{"d_mlp": 512, "positions": "rope", "qk_norm": false, "init": "normal", "init_std_down": 0.0, "final_lr_fraction": 0.1, "z_loss": 1e-05}
Each number is 50 + 12 x the weight over the matrix's rms, rounded and kept within 0 to 99. Layers, rows and columns count from 0.

# layer 4 attention value, 192x192, rms 0.059, rows 49-157, columns 128-191
66 55 27 38 33 42 45 50 53 34 26 43 56 52 40 60 62 48 59 33 47 64 43 49 56 35 58 42 33 36 50 62 46 43 56 66 44 41 38 63 55 39 45 53 54 39 45 40 59 47 43 41 50 44 59 46 51 30 27 54 46 58 62 65
41 55 40 54 37 58 50 55 65 63 25 82 43 47 46 67 50 47 39 38 55 45 47 57 52 27 72 40 35 60 43 56 60 58 38 19 57 42 41 04 58 47 61 36 54 44 58 25 36 45 54 56 74 49 60 79 52 92 43 25 64 58 55 40
43 45 45 36 70 31 29 58 51 48 46 60 68 26 39 45 57 30 70 53 47 53 41 36 62 53 48 57 44 42 72 48 77 25 48 39 44 39 24 57 44 65 49 49 62 47 56 64 48 51 57 48 40 32 57 62 18 42 42 56 39 35 45 57
53 48 45 41 53 44 46 31 45 47 54 42 80 37 47 42 43 40 62 48 46 64 45 31 48 62 46 59 84 60 44 45 45 67 61 43 62 55 56 49 35 43 49 80 48 47 32 62 46 41 57 63 55 35 46 27 47 32 59 44 48 42 51 49
46 38 54 47 67 44 51 51 58 34 53 56 52 33 56 63 63 44 76 35 44 40 44 29 44 58 28 44 54 45 61 46 71 37 45 48 56 65 52 46 58 46 45 50 53 59 63 52 51 47 41 52 18 49 48 50 42 31 53 65 48 53 48 44
36 37 46 25 62 37 25 49 42 29 43 63 65 52 48 55 78 40 71 41 55 54 51 47 73 32 55 70 61 45 35 34 44 62 54 65 49 39 59 71 29 64 45 52 73 97 65 62 54 46 42 35 58 32 60 30 24 13 29 68 59 42 49 32
38 39 57 55 33 50 50 55 61 16 55 57 49 48 35 62 39 52 53 59 49 33 41 49 60 82 24 44 41 31 85 54 18 65 72 61 41 55 53 59 49 49 35 68 43 59 36 66 48 51 62 50 28 44 29 55 72 52 61 49 57 67 37 47
61 59 56 62 36 58 42 50 41 45 64 56 80 63 62 47 54 62 44 40 43 47 33 45 32 21 49 67 52 55 57 30 67 54 32 54 45 35 48 46 33 38 44 57 59 41 69 48 52 45 54 44 34 49 32 64 47 70 60 42 63 59 38 55
45 36 64 69 54 56 53 55 41 36 55 48 48 49 53 44 66 47 46 60 47 54 67 60 41 56 40 55 49 51 49 63 25 46 86 71 36 56 58 42 57 36 45 70 54 57 41 47 61 42 42 43 41 58 46 38 43 37 35 54 47 65 49 46
44 37 55 64 56 42 50 48 24 33 51 41 46 47 45 45 46 39 55 52 40 60 58 47 42 96 62 57 52 55 43 60 28 39 61 64 49 64 71 41 48 28 38 55 47 54 26 41 68 40 31 70 55 63 47 49 62 23 53 47 41 67 51 42
47 55 52 32 38 56 45 47 67 54 46 57 70 46 75 47 55 51 44 44 62 38 43 37 52 16 46 40 58 60 37 55 41 63 47 31 31 50 57 55 64 38 60 30 56 42 38 31 35 25 48 44 52 42 58 63 78 60 54 49 54 48 41 31
67 49 53 52 54 54 56 39 56 39 60 27 34 57 65 47 27 54 47 71 41 38 47 40 52 61 24 55 52 42 45 37 40 54 70 66 28 61 68 90 40 39 48 75 41 65 48 71 34 51 41 29 39 63 33 40 36 30 68 58 52 60 40 65
45 47 46 47 48 44 44 49 52 45 51 47 65 41 44 47 43 36 81 33 35 53 43 49 61 43 58 65 55 56 49 62 43 52 48 57 50 49 63 65 39 61 44 61 51 60 36 48 33 51 43 61 44 36 27 29 62 54 51 60 47 48 48 57
64 55 53 54 50 54 48 31 38 59 31 31 66 60 48 51 43 30 61 62 64 33 46 63 38 44 52 57 33 51 49 45 58 55 48 67 44 40 33 72 32 36 44 55 49 44 47 35 50 34 50 31 51 82 53 64 57 50 31 45 51 42 48 45
54 49 48 40 25 46 43 59 64 47 39 59 49 31 47 85 35 55 40 46 34 65 66 58 43 63 63 36 33 28 67 24 71 53 41 37 35 39 28 24 41 48 63 43 48 55 43 51 53 30 49 51 63 54 65 55 58 64 56 43 60 51 68 49
64 47 24 62 35 46 68 50 38 52 67 43 48 47 53 31 54 41 44 49 34 65 38 56 24 56 48 78 42 58 50 53 56 70 67 51 51 43 34 59 53 44 53 62 54 46 72 66 46 74 54 37 53 50 48 44 34 72 62 70 38 46 45 56
54 52 52 43 36 64 63 54 39 50 55 47 53 45 41 35 59 52 52 48 62 62 42 62 37 36 39 47 54 51 59 60 59 55 44 38 50 51 29 47 39 41 64 59 57 29 57 46 38 73 39 41 50 46 50 68 36 56 76 80 49 47 52 47
26 54 58 33 55 45 49 58 30 59 69 42 63 51 65 39 37 38 71 33 72 36 53 31 44 38 48 63 50 61 65 62 47 47 49 48 46 48 43 38 54 44 44 49 48 44 63 52 51 47 50 54 41 47 66 63 46 41 64 58 70 59 38 45
47 57 73 51 15 61 48 59 45 51 58 66 65 71 53 51 33 41 62 91 55 49 42 62 66 58 48 34 47 51 60 33 54 62 62 68 40 59 46 65 47 40 62 39 46 59 36 56 27 32 47 57 46 53 48 59 45 56 35 47 30 54 50 31
74 59 38 57 63 62 51 54 42 36 35 50 48 76 67 53 44 32 48 41 41 54 53 44 36 82 36 61 37 49 47 51 23 73 52 49 39 41 44 51 65 64 70 82 50 39 46 41 39 44 57 41 43 55 56 44 27 59 48 67 58 68 37 45
59 56 64 60 56 53 53 37 51 41 46 44 32 62 58 29 37 53 90 46 45 50 46 69 68 53 65 49 51 56 52 67 14 58 46 45 51 40 40 74 57 57 61 70 49 52 52 44 40 33 38 37 36 48 56 30 38 67 43 51 53 41 58 46
70 54 58 33 58 63 54 48 59 57 48 26 53 60 50 60 45 35 49 51 69 60 31 58 58 41 46 60 43 51 28 49 63 25 38 40 71 44 39 82 38 54 81 47 63 39 69 61 58 70 68 64 65 49 58 50 56 44 48 79 39 63 51 68
35 64 52 62 51 48 52 60 44 37 59 75 41 33 58 66 72 59 72 44 38 63 73 29 41 43 56 43 32 46 60 46 68 54 63 34 62 27 49 49 54 26 24 33 47 51 41 66 51 63 60 49 54 63 65 77 54 57 71 33 42 60 61 44
30 44 48 77 56 48 58 68 45 44 44 59 39 61 45 65 59 46 43 56 62 52 65 48 65 64 26 57 43 52 68 31 46 61 57 51 52 49 29 46 32 43 50 66 43 77 72 44 55 61 49 58 23 45 51 61 46 57 69 60 50 60 68 47
49 51 61 33 49 51 43 43 48 45 38 57 46 43 36 63 55 56 47 79 60 26 36 21 47 58 38 52 51 45 50 59 54 47 56 46 17 29 75 36 53 22 33 41 44 47 27 49 57 36 35 40 55 37 50 58 50 39 68 55 34 67 34 62
60 48 45 51 46 58 30 52 39 36 44 62 45 58 34 31 59 67 58 67 46 39 57 58 34 28 20 62 61 50 55 74 25 40 65 49 34 47 38 35 52 55 53 51 49 61 40 57 35 47 55 36 49 49 71 57 29 43 61 46 33 15 52 62
65 45 35 59 52 54 43 46 52 42 50 34 55 63 44 60 68 38 44 32 47 45 36 65 31 52 62 67 49 53 49 48 66 57 55 48 55 31 51 48 39 44 44 47 47 74 48 56 57 47 57 44 53 37 34 69 45 44 57 45 42 58 28 54
39 64 60 56 42 51 51 52 27 49 30 58 49 53 51 57 55 59 53 58 73 39 66 38 54 36 82 32 35 45 34 41 38 51 38 47 69 60 51 52 36 46 53 49 39 37 16 45 43 44 51 39 29 53 46 45 54 69 60 64 57 52 62 53
59 46 46 38 57 63 43 39 23 42 48 30 65 59 49 53 52 51 44 45 68 37 57 51 29 50 57 46 46 71 30 53 71 60 33 52 47 54 42 55 57 43 51 54 54 48 62 57 69 51 66 46 46 56 62 32 35 61 62 63 67 39 27 76
54 50 36 62 68 55 49 54 42 30 49 51 46 49 59 34 42 51 46 48 41 57 43 65 48 56 42 51 60 70 66 60 57 52 63 46 30 42 36 54 58 50 51 54 56 52 41 48 50 69 55 57 47 49 27 39 37 44 48 61 46 81 43 63
55 57 53 57 53 51 51 59 53 33 38 54 39 60 36 50 63 61 55 50 30 60 48 46 46 22 43 19 49 40 53 60 48 47 48 44 46 45 55 48 53 43 55 16 47 59 37 52 39 53 41 35 40 39 62 59 35 52 71 46 55 40 63 62
47 49 38 41 46 49 50 42 34 37 47 49 32 47 52 45 20 43 29 47 43 55 54 36 49 52 55 39 43 36 34 57 23 57 67 54 52 55 75 46 74 57 50 44 56 30 41 59 48 42 54 66 58 50 41 33 51 62 21 53 49 43 45 52
48 46 84 38 48 65 48 49 52 57 57 58 71 65 63 28 28 50 42 59 57 48 46 38 60 50 29 52 61 65 53 56 48 56 45 58 26 60 38 65 47 60 71 60 56 34 74 36 43 42 42 61 44 32 64 60 29 45 73 52 71 65 49 42
65 57 50 48 31 42 41 35 72 65 43 45 50 50 60 50 39 16 50 62 50 46 51 61 49 55 52 60 60 70 42 45 49 49 55 49 64 52 64 60 62 30 64 35 49 56 46 59 55 40 46 46 69 47 64 28 49 38 34 46 26 60 40 59
48 65 56 55 29 38 41 58 42 61 44 51 42 71 60 39 57 48 58 59 42 49 61 61 42 64 44 37 64 60 58 27 50 64 53 51 47 52 38 37 50 42 52 56 41 59 29 48 41 28 54 32 13 39 32 46 47 56 38 20 42 47 53 46
50 52 45 39 51 50 62 66 32 78 58 30 41 62 56 43 52 44 37 44 55 63 39 63 36 42 50 51 50 54 48 67 55 67 47 55 69 47 29 53 33 38 56 61 54 63 63 47 58 58 52 54 32 49 31 40 61 56 66 72 61 53 53 47
60 53 64 51 71 63 64 55 40 99 36 24 71 60 43 70 69 39 50 39 66 45 50 76 64 41 59 45 45 64 54 24 54 41 38 39 55 44 72 67 54 38 54 50 44 35 46 49 52 49 40 67 43 69 45 58 48 44 47 54 54 74 53 58
50 44 46 38 33 47 55 56 43 66 59 44 51 30 57 43 52 55 50 51 12 53 52 44 36 29 62 55 46 44 48 38 52 65 50 75 66 62 28 56 40 61 45 62 46 55 28 68 38 44 74 50 39 64 45 19 53 65 47 44 47 45 56 39
54 52 46 53 64 45 46 46 55 49 37 43 51 48 39 62 53 55 62 52 45 41 56 56 64 31 47 46 57 35 51 46 45 46 43 34 39 47 52 45 51 55 54 45 46 37 36 62 32 46 52 52 38 39 67 63 54 48 39 36 44 60 55 58
47 61 48 63 72 52 47 49 51 45 49 27 57 51 34 56 62 41 27 51 49 34 69 80 31 34 51 47 42 30 44 23 37 72 59 50 53 41 63 58 46 50 43 25 48 34 50 70 48 41 57 50 35 51 57 53 26 65 50 62 26 33 64 72
66 71 77 50 38 56 58 52 40 33 29 34 46 56 54 62 52 39 61 50 37 40 43 39 49 50 61 42 34 47 33 35 67 76 43 43 38 59 66 65 58 35 62 62 45 55 31 52 50 34 59 56 55 37 55 47 51 62 70 47 65 79 52 54
46 48 40 57 56 37 45 53 37 27 42 63 39 40 46 62 39 57 69 44 63 43 44 45 76 54 58 46 44 40 58 67 22 52 44 42 23 36 38 39 46 41 32 49 44 45 36 47 47 41 59 33 24 46 58 38 58 63 49 53 45 60 55 50
73 56 50 55 62 46 56 42 51 54 41 28 41 71 46 48 48 56 43 54 36 47 28 72 45 67 62 49 40 36 36 61 55 83 40 46 40 45 66 73 52 38 58 42 44 33 44 33 53 46 51 59 58 52 20 68 51 71 66 65 46 31 40 66
62 56 70 42 57 57 47 54 52 48 55 51 65 53 42 41 37 52 64 51 36 58 36 41 46 48 41 68 52 77 59 39 64 55 46 35 30 45 41 67 68 55 64 60 57 46 62 70 42 61 53 61 54 53 67 67 45 36 76 30 43 76 34 40
44 42 59 52 46 40 44 38 48 58 57 55 63 69 39 25 38 49 45 50 39 44 64 50 38 47 70 65 38 43 37 61 43 77 51 42 55 40 46 52 38 46 64 45 49 44 53 52 55 54 30 06 46 53 43 47 20 49 66 63 55 37 56 42
30 54 42 60 75 64 51 57 47 22 62 65 39 22 37 70 67 70 60 39 59 40 55 28 55 40 65 18 43 33 47 50 59 41 45 43 37 40 53 21 48 55 23 47 45 58 28 69 60 56 53 42 38 48 55 66 42 50 66 46 67 61 66 43
35 61 71 58 82 56 56 64 53 67 29 45 37 55 49 42 52 40 71 47 60 46 72 35 58 38 61 39 41 46 37 41 50 25 46 65 59 63 59 49 47 67 54 65 45 70 39 43 68 45 55 62 55 62 43 41 72 32 55 48 61 50 35 37
39 50 56 52 61 39 51 59 40 53 53 50 68 57 47 34 31 59 57 30 60 52 44 55 39 53 47 58 38 63 56 52 32 80 47 55 47 49 32 49 56 39 52 54 52 50 60 40 42 49 66 34 40 44 51 65 49 54 81 63 47 27 51 29
38 76 71 57 45 46 63 53 26 50 48 69 56 34 58 35 36 56 57 59 66 63 61 46 57 47 44 26 41 62 66 43 36 42 54 56 47 56 48 50 43 70 48 59 46 50 59 50 45 35 67 47 32 45 44 66 44 85 47 44 51 43 59 46
35 56 60 54 58 47 57 46 48 57 70 58 46 56 46 45 29 65 49 52 46 68 60 32 42 39 38 65 52 71 57 40 35 59 59 55 47 37 52 49 83 66 40 61 55 28 46 61 49 57 42 58 47 50 48 54 56 67 41 36 43 56 60 40
40 53 71 53 30 52 67 57 35 61 26 68 35 40 42 57 42 49 41 43 38 49 61 17 41 41 56 35 61 66 53 44 41 30 64 59 63 55 60 48 55 41 54 22 53 64 47 58 62 50 33 39 42 39 37 41 44 13 69 39 51 36 57 40
45 63 44 57 46 47 58 55 49 72 67 59 58 27 59 32 59 69 52 38 37 59 62 50 41 45 51 32 51 52 71 49 55 44 48 48 74 52 56 30 46 58 61 37 45 61 52 50 40 45 51 35 66 59 69 60 54 69 62 45 66 26 40 54
42 49 61 27 65 51 42 67 57 44 25 34 38 22 57 60 43 40 33 35 38 47 43 65 74 24 44 40 46 18 45 47 44 72 45 58 37 53 63 32 76 51 50 28 51 36 40 48 57 43 34 71 22 42 63 58 41 50 39 52 57 54 59 64
32 41 59 51 60 53 35 53 61 34 52 58 69 41 48 62 50 60 41 44 44 30 68 59 73 46 41 36 50 50 51 37 39 49 57 57 43 56 65 51 63 70 43 16 39 55 41 40 39 30 50 63 42 45 55 55 61 39 27 24 50 44 68 49
38 80 66 65 59 53 66 57 51 64 42 48 51 61 50 40 58 46 59 45 57 60 56 59 46 30 31 45 44 48 52 47 76 49 54 53 52 49 47 65 46 41 76 58 53 66 65 49 47 44 54 59 68 58 66 67 46 67 53 48 58 49 61 48
62 45 42 51 62 60 29 50 51 50 50 60 66 45 61 52 74 50 27 59 49 41 52 51 42 74 33 48 67 55 55 59 59 38 50 51 36 52 57 32 47 64 80 44 51 58 68 42 42 41 61 46 37 35 72 30 28 43 36 51 42 37 41 68
47 54 33 44 31 53 49 45 41 58 63 71 52 24 64 52 37 57 41 46 75 65 54 52 44 60 40 44 49 43 54 28 55 44 58 51 42 43 59 30 50 65 56 41 55 11 42 71 40 46 59 72 38 50 48 78 18 65 25 48 39 28 74 45
33 53 57 46 53 33 46 53 41 34 47 59 66 38 58 33 30 56 51 48 52 69 53 50 85 47 62 31 48 45 45 35 40 66 57 50 74 62 46 37 44 65 49 70 47 53 43 58 41 46 55 48 37 56 54 36 55 67 40 22 71 65 83 35
59 55 42 51 45 37 37 58 22 41 40 48 59 50 66 57 43 56 45 65 25 65 40 44 59 78 58 57 48 44 45 35 49 90 64 40 46 47 74 66 43 45 50 64 44 31 27 49 29 34 65 59 46 57 51 56 35 65 57 25 59 62 15 43
41 52 28 63 52 27 39 45 35 53 56 46 56 55 57 53 50 58 32 55 47 59 68 61 35 32 59 50 51 63 41 32 44 65 64 62 60 38 69 49 38 50 39 48 45 74 32 58 53 38 64 58 67 64 38 50 65 55 48 43 35 40 35 39
44 54 43 55 57 44 57 35 39 40 54 63 52 30 68 29 33 47 37 46 52 74 58 38 58 49 44 46 58 68 45 54 30 43 60 53 49 62 67 59 69 73 47 48 62 62 71 56 46 66 61 67 65 62 52 35 43 59 46 43 41 39 45 57
53 49 39 48 35 49 62 40 56 32 74 64 56 46 45 37 52 50 43 27 22 58 59 36 40 53 52 38 51 50 61 64 73 39 54 72 46 54 26 49 49 58 61 37 48 69 85 62 39 39 57 39 82 48 63 47 31 40 45 44 58 17 39 52
53 50 35 63 69 64 46 46 66 35 66 45 44 62 39 52 89 55 56 48 31 44 40 61 44 47 34 68 42 40 48 57 44 53 54 50 56 29 41 47 50 59 37 69 48 61 71 66 55 60 46 50 51 59 44 50 41 55 56 63 40 40 50 59
30 39 31 63 75 51 44 60 44 32 63 52 48 41 49 43 49 70 64 27 48 61 47 42 41 33 55 61 39 53 59 58 32 43 57 37 52 32 26 53 54 58 24 39 58 33 46 75 54 81 76 33 28 53 47 52 45 51 70 45 37 62 38 54
65 43 27 40 28 51 46 43 63 46 36 27 65 63 54 51 75 23 46 41 50 58 56 66 28 44 36 53 68 48 51 42 37 46 59 58 49 50 39 41 48 49 68 68 53 44 48 48 47 54 56 55 88 42 61 19 53 32 33 64 39 66 56 60
41 46 50 46 55 52 71 60 46 66 51 43 36 25 48 52 31 50 52 38 63 66 51 31 68 47 42 41 36 48 48 57 47 26 45 52 51 60 54 51 62 51 45 28 59 47 62 50 64 70 50 65 50 50 38 46 69 57 39 56 63 43 65 53
48 56 45 58 53 32 47 32 31 68 56 45 57 66 55 35 52 46 65 26 62 61 48 56 44 59 56 40 45 72 45 40 35 71 54 67 68 64 49 71 56 37 54 57 48 76 54 52 48 55 68 41 50 57 44 39 56 63 53 43 45 57 30 39
46 55 54 58 60 67 73 57 27 60 69 51 47 46 47 45 45 51 51 39 58 61 57 65 57 36 40 47 48 49 62 56 47 46 68 52 66 40 50 51 48 63 58 58 52 53 52 54 49 59 33 62 57 68 38 77 61 61 66 66 70 67 78 49
36 42 40 62 44 53 58 65 66 59 69 49 35 55 45 53 54 41 46 36 48 42 36 52 61 48 65 60 27 43 73 34 31 51 42 63 38 38 36 24 31 51 35 60 48 48 60 59 58 44 40 46 47 35 21 58 51 53 74 38 49 49 49 30
48 62 54 57 47 43 59 62 47 52 54 39 45 51 43 62 46 56 51 55 41 48 47 66 59 45 73 33 35 45 48 29 30 59 65 55 58 30 69 43 42 48 41 46 38 67 39 51 55 25 61 59 54 52 28 66 74 44 58 35 45 57 59 37
62 43 35 73 46 46 50 46 36 57 49 59 60 76 40 39 46 62 43 46 42 57 20 78 29 57 44 68 75 69 57 67 58 67 58 39 51 43 47 66 42 35 66 52 50 77 56 53 39 58 66 49 45 46 45 63 36 52 81 54 44 49 32 54
55 29 54 57 65 54 48 51 69 44 68 33 80 60 24 54 65 31 39 41 48 46 30 59 61 56 38 82 46 51 44 55 70 58 44 41 37 46 60 70 33 54 62 58 57 55 89 48 47 55 42 41 65 33 50 52 48 49 52 46 55 74 34 56
55 33 43 60 70 61 34 46 57 37 23 67 79 21 42 46 49 63 55 65 53 50 59 54 60 57 58 54 59 44 42 58 45 71 55 29 25 58 41 45 54 48 53 68 43 76 36 35 39 47 58 41 22 43 72 56 40 67 73 48 56 56 56 45
60 56 59 49 33 55 52 69 62 40 30 74 15 51 52 42 48 23 45 78 33 48 48 52 48 47 43 64 43 40 53 46 35 38 60 58 39 42 36 64 42 58 54 37 48 46 53 43 52 47 65 38 50 45 69 37 18 37 84 69 33 39 47 58
47 37 60 25 67 67 48 47 72 41 50 40 75 34 38 54 42 50 58 63 68 31 47 19 57 54 42 68 51 42 32 75 66 35 30 34 52 61 49 48 38 61 55 45 60 43 57 38 59 62 61 41 59 47 65 43 58 30 47 73 64 59 56 50
59 56 36 53 72 64 53 51 41 43 50 36 52 63 50 62 60 72 40 51 50 55 40 69 54 52 47 51 45 39 43 62 60 46 42 43 47 39 53 53 51 55 42 79 53 54 67 40 49 60 50 55 65 73 69 77 62 66 58 70 53 47 40 65
51 60 65 32 64 37 60 51 75 55 52 41 41 61 63 69 45 38 72 42 47 50 41 49 65 47 62 40 34 31 50 39 39 36 42 68 59 46 24 63 51 67 54 62 48 39 27 48 47 42 61 51 51 67 50 53 85 60 32 27 49 76 78 40
48 75 75 46 58 59 55 69 57 37 42 51 40 29 49 78 52 53 67 70 34 52 37 44 56 46 53 38 24 33 67 42 56 45 37 46 63 42 42 47 54 50 40 46 46 48 33 46 41 51 48 53 55 59 64 90 59 47 60 55 50 66 65 32
57 56 54 61 49 58 61 51 38 38 71 59 52 55 45 42 43 57 65 38 46 59 36 56 63 61 52 54 65 46 70 55 48 74 35 50 58 45 40 44 36 55 60 65 51 60 66 62 35 46 47 38 39 38 56 68 16 63 73 68 59 47 50 51
41 41 57 59 68 50 40 60 39 33 50 42 69 33 43 41 35 52 39 64 40 51 36 63 51 56 63 66 61 64 48 46 38 44 57 48 61 48 53 25 59 87 63 83 55 41 54 51 57 52 61 55 47 39 58 59 69 51 58 54 48 57 55 58
53 56 36 34 52 41 43 53 57 43 54 58 57 35 44 43 46 51 31 69 48 46 54 72 68 46 55 37 52 44 56 28 43 40 64 60 57 48 43 45 35 25 45 44 47 57 34 40 47 28 48 45 57 50 40 28 49 62 37 58 62 54 49 56
28 48 44 52 35 31 41 65 36 61 46 80 71 45 59 48 56 66 74 56 56 42 43 39 46 45 57 45 59 52 48 45 39 63 47 65 49 49 55 39 29 33 46 42 58 44 27 49 45 54 56 58 49 63 46 72 78 64 48 39 53 57 49 55
25 53 54 67 54 40 60 48 62 51 42 37 34 48 43 64 37 63 63 36 46 60 53 61 75 41 29 75 32 53 67 49 54 59 45 78 49 53 37 53 51 55 68 43 47 69 37 60 53 59 33 59 70 64 67 45 40 49 42 31 47 44 52 68
56 49 47 64 36 64 45 52 58 55 50 40 61 73 43 51 52 47 17 49 68 70 60 38 42 59 48 52 45 60 40 49 69 44 56 48 55 47 35 51 49 29 54 44 49 50 59 52 38 47 39 29 52 50 44 52 14 63 66 15 41 76 38 25
75 63 61 63 52 59 65 67 44 43 54 47 69 65 50 35 67 56 47 45 33 50 63 45 57 57 52 50 47 51 41 49 61 57 56 32 40 48 34 53 44 61 42 53 46 15 41 38 52 49 47 46 22 30 46 63 48 58 48 42 42 34 46 30
42 53 71 43 39 67 62 42 66 69 63 42 37 44 27 41 62 39 39 47 62 40 48 14 47 62 43 48 62 50 49 54 44 31 49 23 35 47 32 48 59 53 60 54 57 24 69 60 53 45 58 49 44 28 37 39 66 19 72 59 46 59 49 38
68 49 52 48 59 59 72 41 68 55 58 49 51 58 43 62 61 48 26 38 60 66 31 32 59 59 46 47 16 42 39 42 55 27 39 42 40 49 60 39 64 86 48 36 54 47 60 49 58 64 50 57 47 40 50 57 53 63 57 62 61 43 72 55
51 50 67 67 54 61 58 29 62 64 36 40 65 64 43 54 44 48 43 50 60 42 73 56 32 58 37 59 33 60 56 39 77 30 48 51 34 49 26 74 64 48 57 30 53 51 63 55 47 39 44 52 46 66 53 53 46 61 28 25 32 37 49 37
40 43 72 58 45 50 52 53 52 46 38 52 53 59 44 62 39 51 57 33 42 58 45 58 63 55 71 35 64 44 41 35 34 61 51 45 60 49 54 36 38 65 36 45 47 64 44 39 54 45 41 42 42 47 46 53 75 57 79 53 66 54 58 37
50 35 46 44 42 62 55 38 39 54 39 69 63 31 74 68 51 46 78 36 40 45 58 48 42 48 55 51 50 60 44 72 57 48 36 47 35 50 68 47 52 53 52 64 54 32 59 58 60 59 65 49 45 57 54 58 54 50 52 48 49 64 54 45
18 49 60 42 37 43 53 51 47 34 45 62 40 53 58 65 51 51 28 53 32 54 60 37 58 48 51 39 48 41 52 41 52 49 51 53 52 43 40 34 57 62 56 56 56 58 62 62 58 53 47 57 76 61 52 61 50 47 85 27 58 44 46 57
35 43 34 29 50 45 46 49 71 54 53 72 44 28 50 61 42 40 61 57 54 48 62 41 85 46 46 27 46 22 59 41 59 46 76 61 55 42 36 28 58 46 53 40 50 43 31 57 25 53 68 65 54 42 58 56 29 63 38 54 47 57 44 39
59 46 52 45 38 44 50 44 50 50 37 52 59 61 50 48 50 56 57 57 66 42 78 77 23 63 38 34 36 47 49 56 49 36 54 42 31 65 55 66 67 19 46 28 49 60 49 45 48 42 48 55 48 64 41 59 76 54 20 44 43 49 73 39
48 55 55 53 63 53 53 53 71 52 51 43 59 48 33 46 53 46 41 44 43 50 76 62 46 61 49 21 45 44 33 71 68 41 33 55 62 61 54 35 63 47 49 48 54 52 55 68 51 63 29 30 54 42 64 82 49 39 60 06 52 51 48 57
55 31 50 39 42 32 38 57 48 33 55 64 71 60 62 62 41 53 68 55 39 41 54 45 39 75 58 70 56 32 40 54 54 65 61 24 71 62 70 46 55 35 47 63 54 51 43 43 54 51 29 57 39 41 51 73 67 50 66 19 47 44 55 31
44 47 48 67 56 48 43 70 47 29 37 54 58 59 38 53 69 46 36 60 69 42 41 59 67 68 37 51 62 50 44 56 41 60 67 28 48 49 49 50 35 48 51 45 54 57 47 46 41 60 57 56 51 42 49 39 52 54 46 57 59 49 58 47
44 39 36 34 57 37 46 51 27 52 67 43 50 30 53 68 38 29 79 61 31 43 50 36 53 62 63 64 41 47 53 44 50 71 63 55 42 31 31 45 55 44 63 69 59 37 64 75 68 55 74 47 51 51 53 42 40 35 59 51 35 37 38 47
63 57 38 58 61 51 35 67 61 53 63 35 55 65 41 36 63 56 46 57 46 37 56 49 53 40 34 65 66 42 54 38 54 53 45 48 77 44 30 39 42 45 50 55 41 29 23 46 57 58 42 48 35 40 59 53 50 61 37 44 42 40 40 64
59 60 51 42 83 59 50 38 36 51 46 35 39 43 37 55 57 45 50 68 14 47 39 51 63 28 46 59 53 52 48 33 34 52 34 65 60 26 57 73 52 44 62 49 51 49 55 77 54 55 49 52 71 37 66 39 32 21 42 60 47 41 57 75
42 56 54 47 49 51 48 50 57 59 45 58 62 47 34 42 42 62 49 59 24 45 39 52 50 33 75 74 64 55 58 74 59 50 64 65 31 35 45 37 57 71 58 60 48 53 35 65 28 51 53 64 31 33 48 58 27 68 48 51 57 46 49 47
53 41 63 47 49 56 64 30 51 44 26 51 63 58 48 66 46 43 74 44 42 56 46 59 60 60 49 49 32 44 60 49 37 47 44 47 48 54 60 62 64 53 34 42 52 65 43 70 45 51 37 56 57 44 48 43 65 30 49 56 48 47 61 61
38 69 57 66 59 48 55 49 56 52 60 25 51 64 20 54 57 67 29 40 33 50 07 41 64 44 57 54 66 48 42 26 47 35 53 48 74 32 54 55 35 66 45 48 40 49 42 45 53 44 48 41 33 38 46 43 49 37 43 61 54 38 53 55
58 46 51 50 46 36 37 57 46 40 49 51 37 64 37 51 43 49 54 50 72 60 52 41 13 62 69 33 39 57 39 48 48 71 39 38 50 56 71 70 45 61 44 56 53 66 64 34 58 50 51 56 59 74 45 60 68 52 68 65 37 40 49 48
39 46 54 60 37 54 54 44 46 52 54 71 52 57 51 53 52 69 33 56 53 60 50 43 80 51 63 32 38 49 58 56 15 39 49 58 37 68 42 27 51 50 40 28 58 52 49 32 37 67 47 60 52 61 51 50 82 60 50 52 72 65 59 54
55 52 67 61 22 54 60 67 44 70 39 48 38 68 40 33 61 68 20 46 68 60 43 53 43 46 51 42 68 57 46 41 34 49 41 51 70 53 56 36 16 48 44 41 50 41 54 38 50 51 28 58 60 60 47 59 42 59 66 47 54 42 64 42
57 57 58 51 67 67 65 49 52 39 50 36 44 51 42 40 60 37 59 30 52 57 52 68 58 54 46 37 31 46 46 30 59 44 59 64 48 51 46 62 53 65 36 70 39 60 68 57 48 44 41 64 54 44 51 41 57 46 47 64 50 64 48 49
63 53 38 49 53 64 37 37 56 57 64 37 44 48 36 37 43 61 29 52 59 55 75 57 51 48 46 49 56 50 46 26 55 34 26 40 67 35 45 41 36 69 62 63 48 36 42 44 48 56 52 51 48 51 55 49 44 61 46 80 43 36 50 79
52 51 67 42 63 55 49 71 34 37 43 56 54 43 60 49 77 42 37 57 58 49 38 41 70 48 47 29 59 43 50 48 40 66 53 44 48 57 45 61 62 31 34 32 50 67 65 22 50 34 35 35 49 14 45 27 56 44 55 49 66 66 49 38
31 62 71 61 34 52 58 65 41 46 52 52 33 60 51 35 49 62 33 51 58 62 65 71 44 45 35 36 51 47 56 43 46 42 65 58 44 62 33 43 36 29 43 31 54 47 60 31 31 38 42 59 56 50 41 54 55 62 62 27 47 56 65 53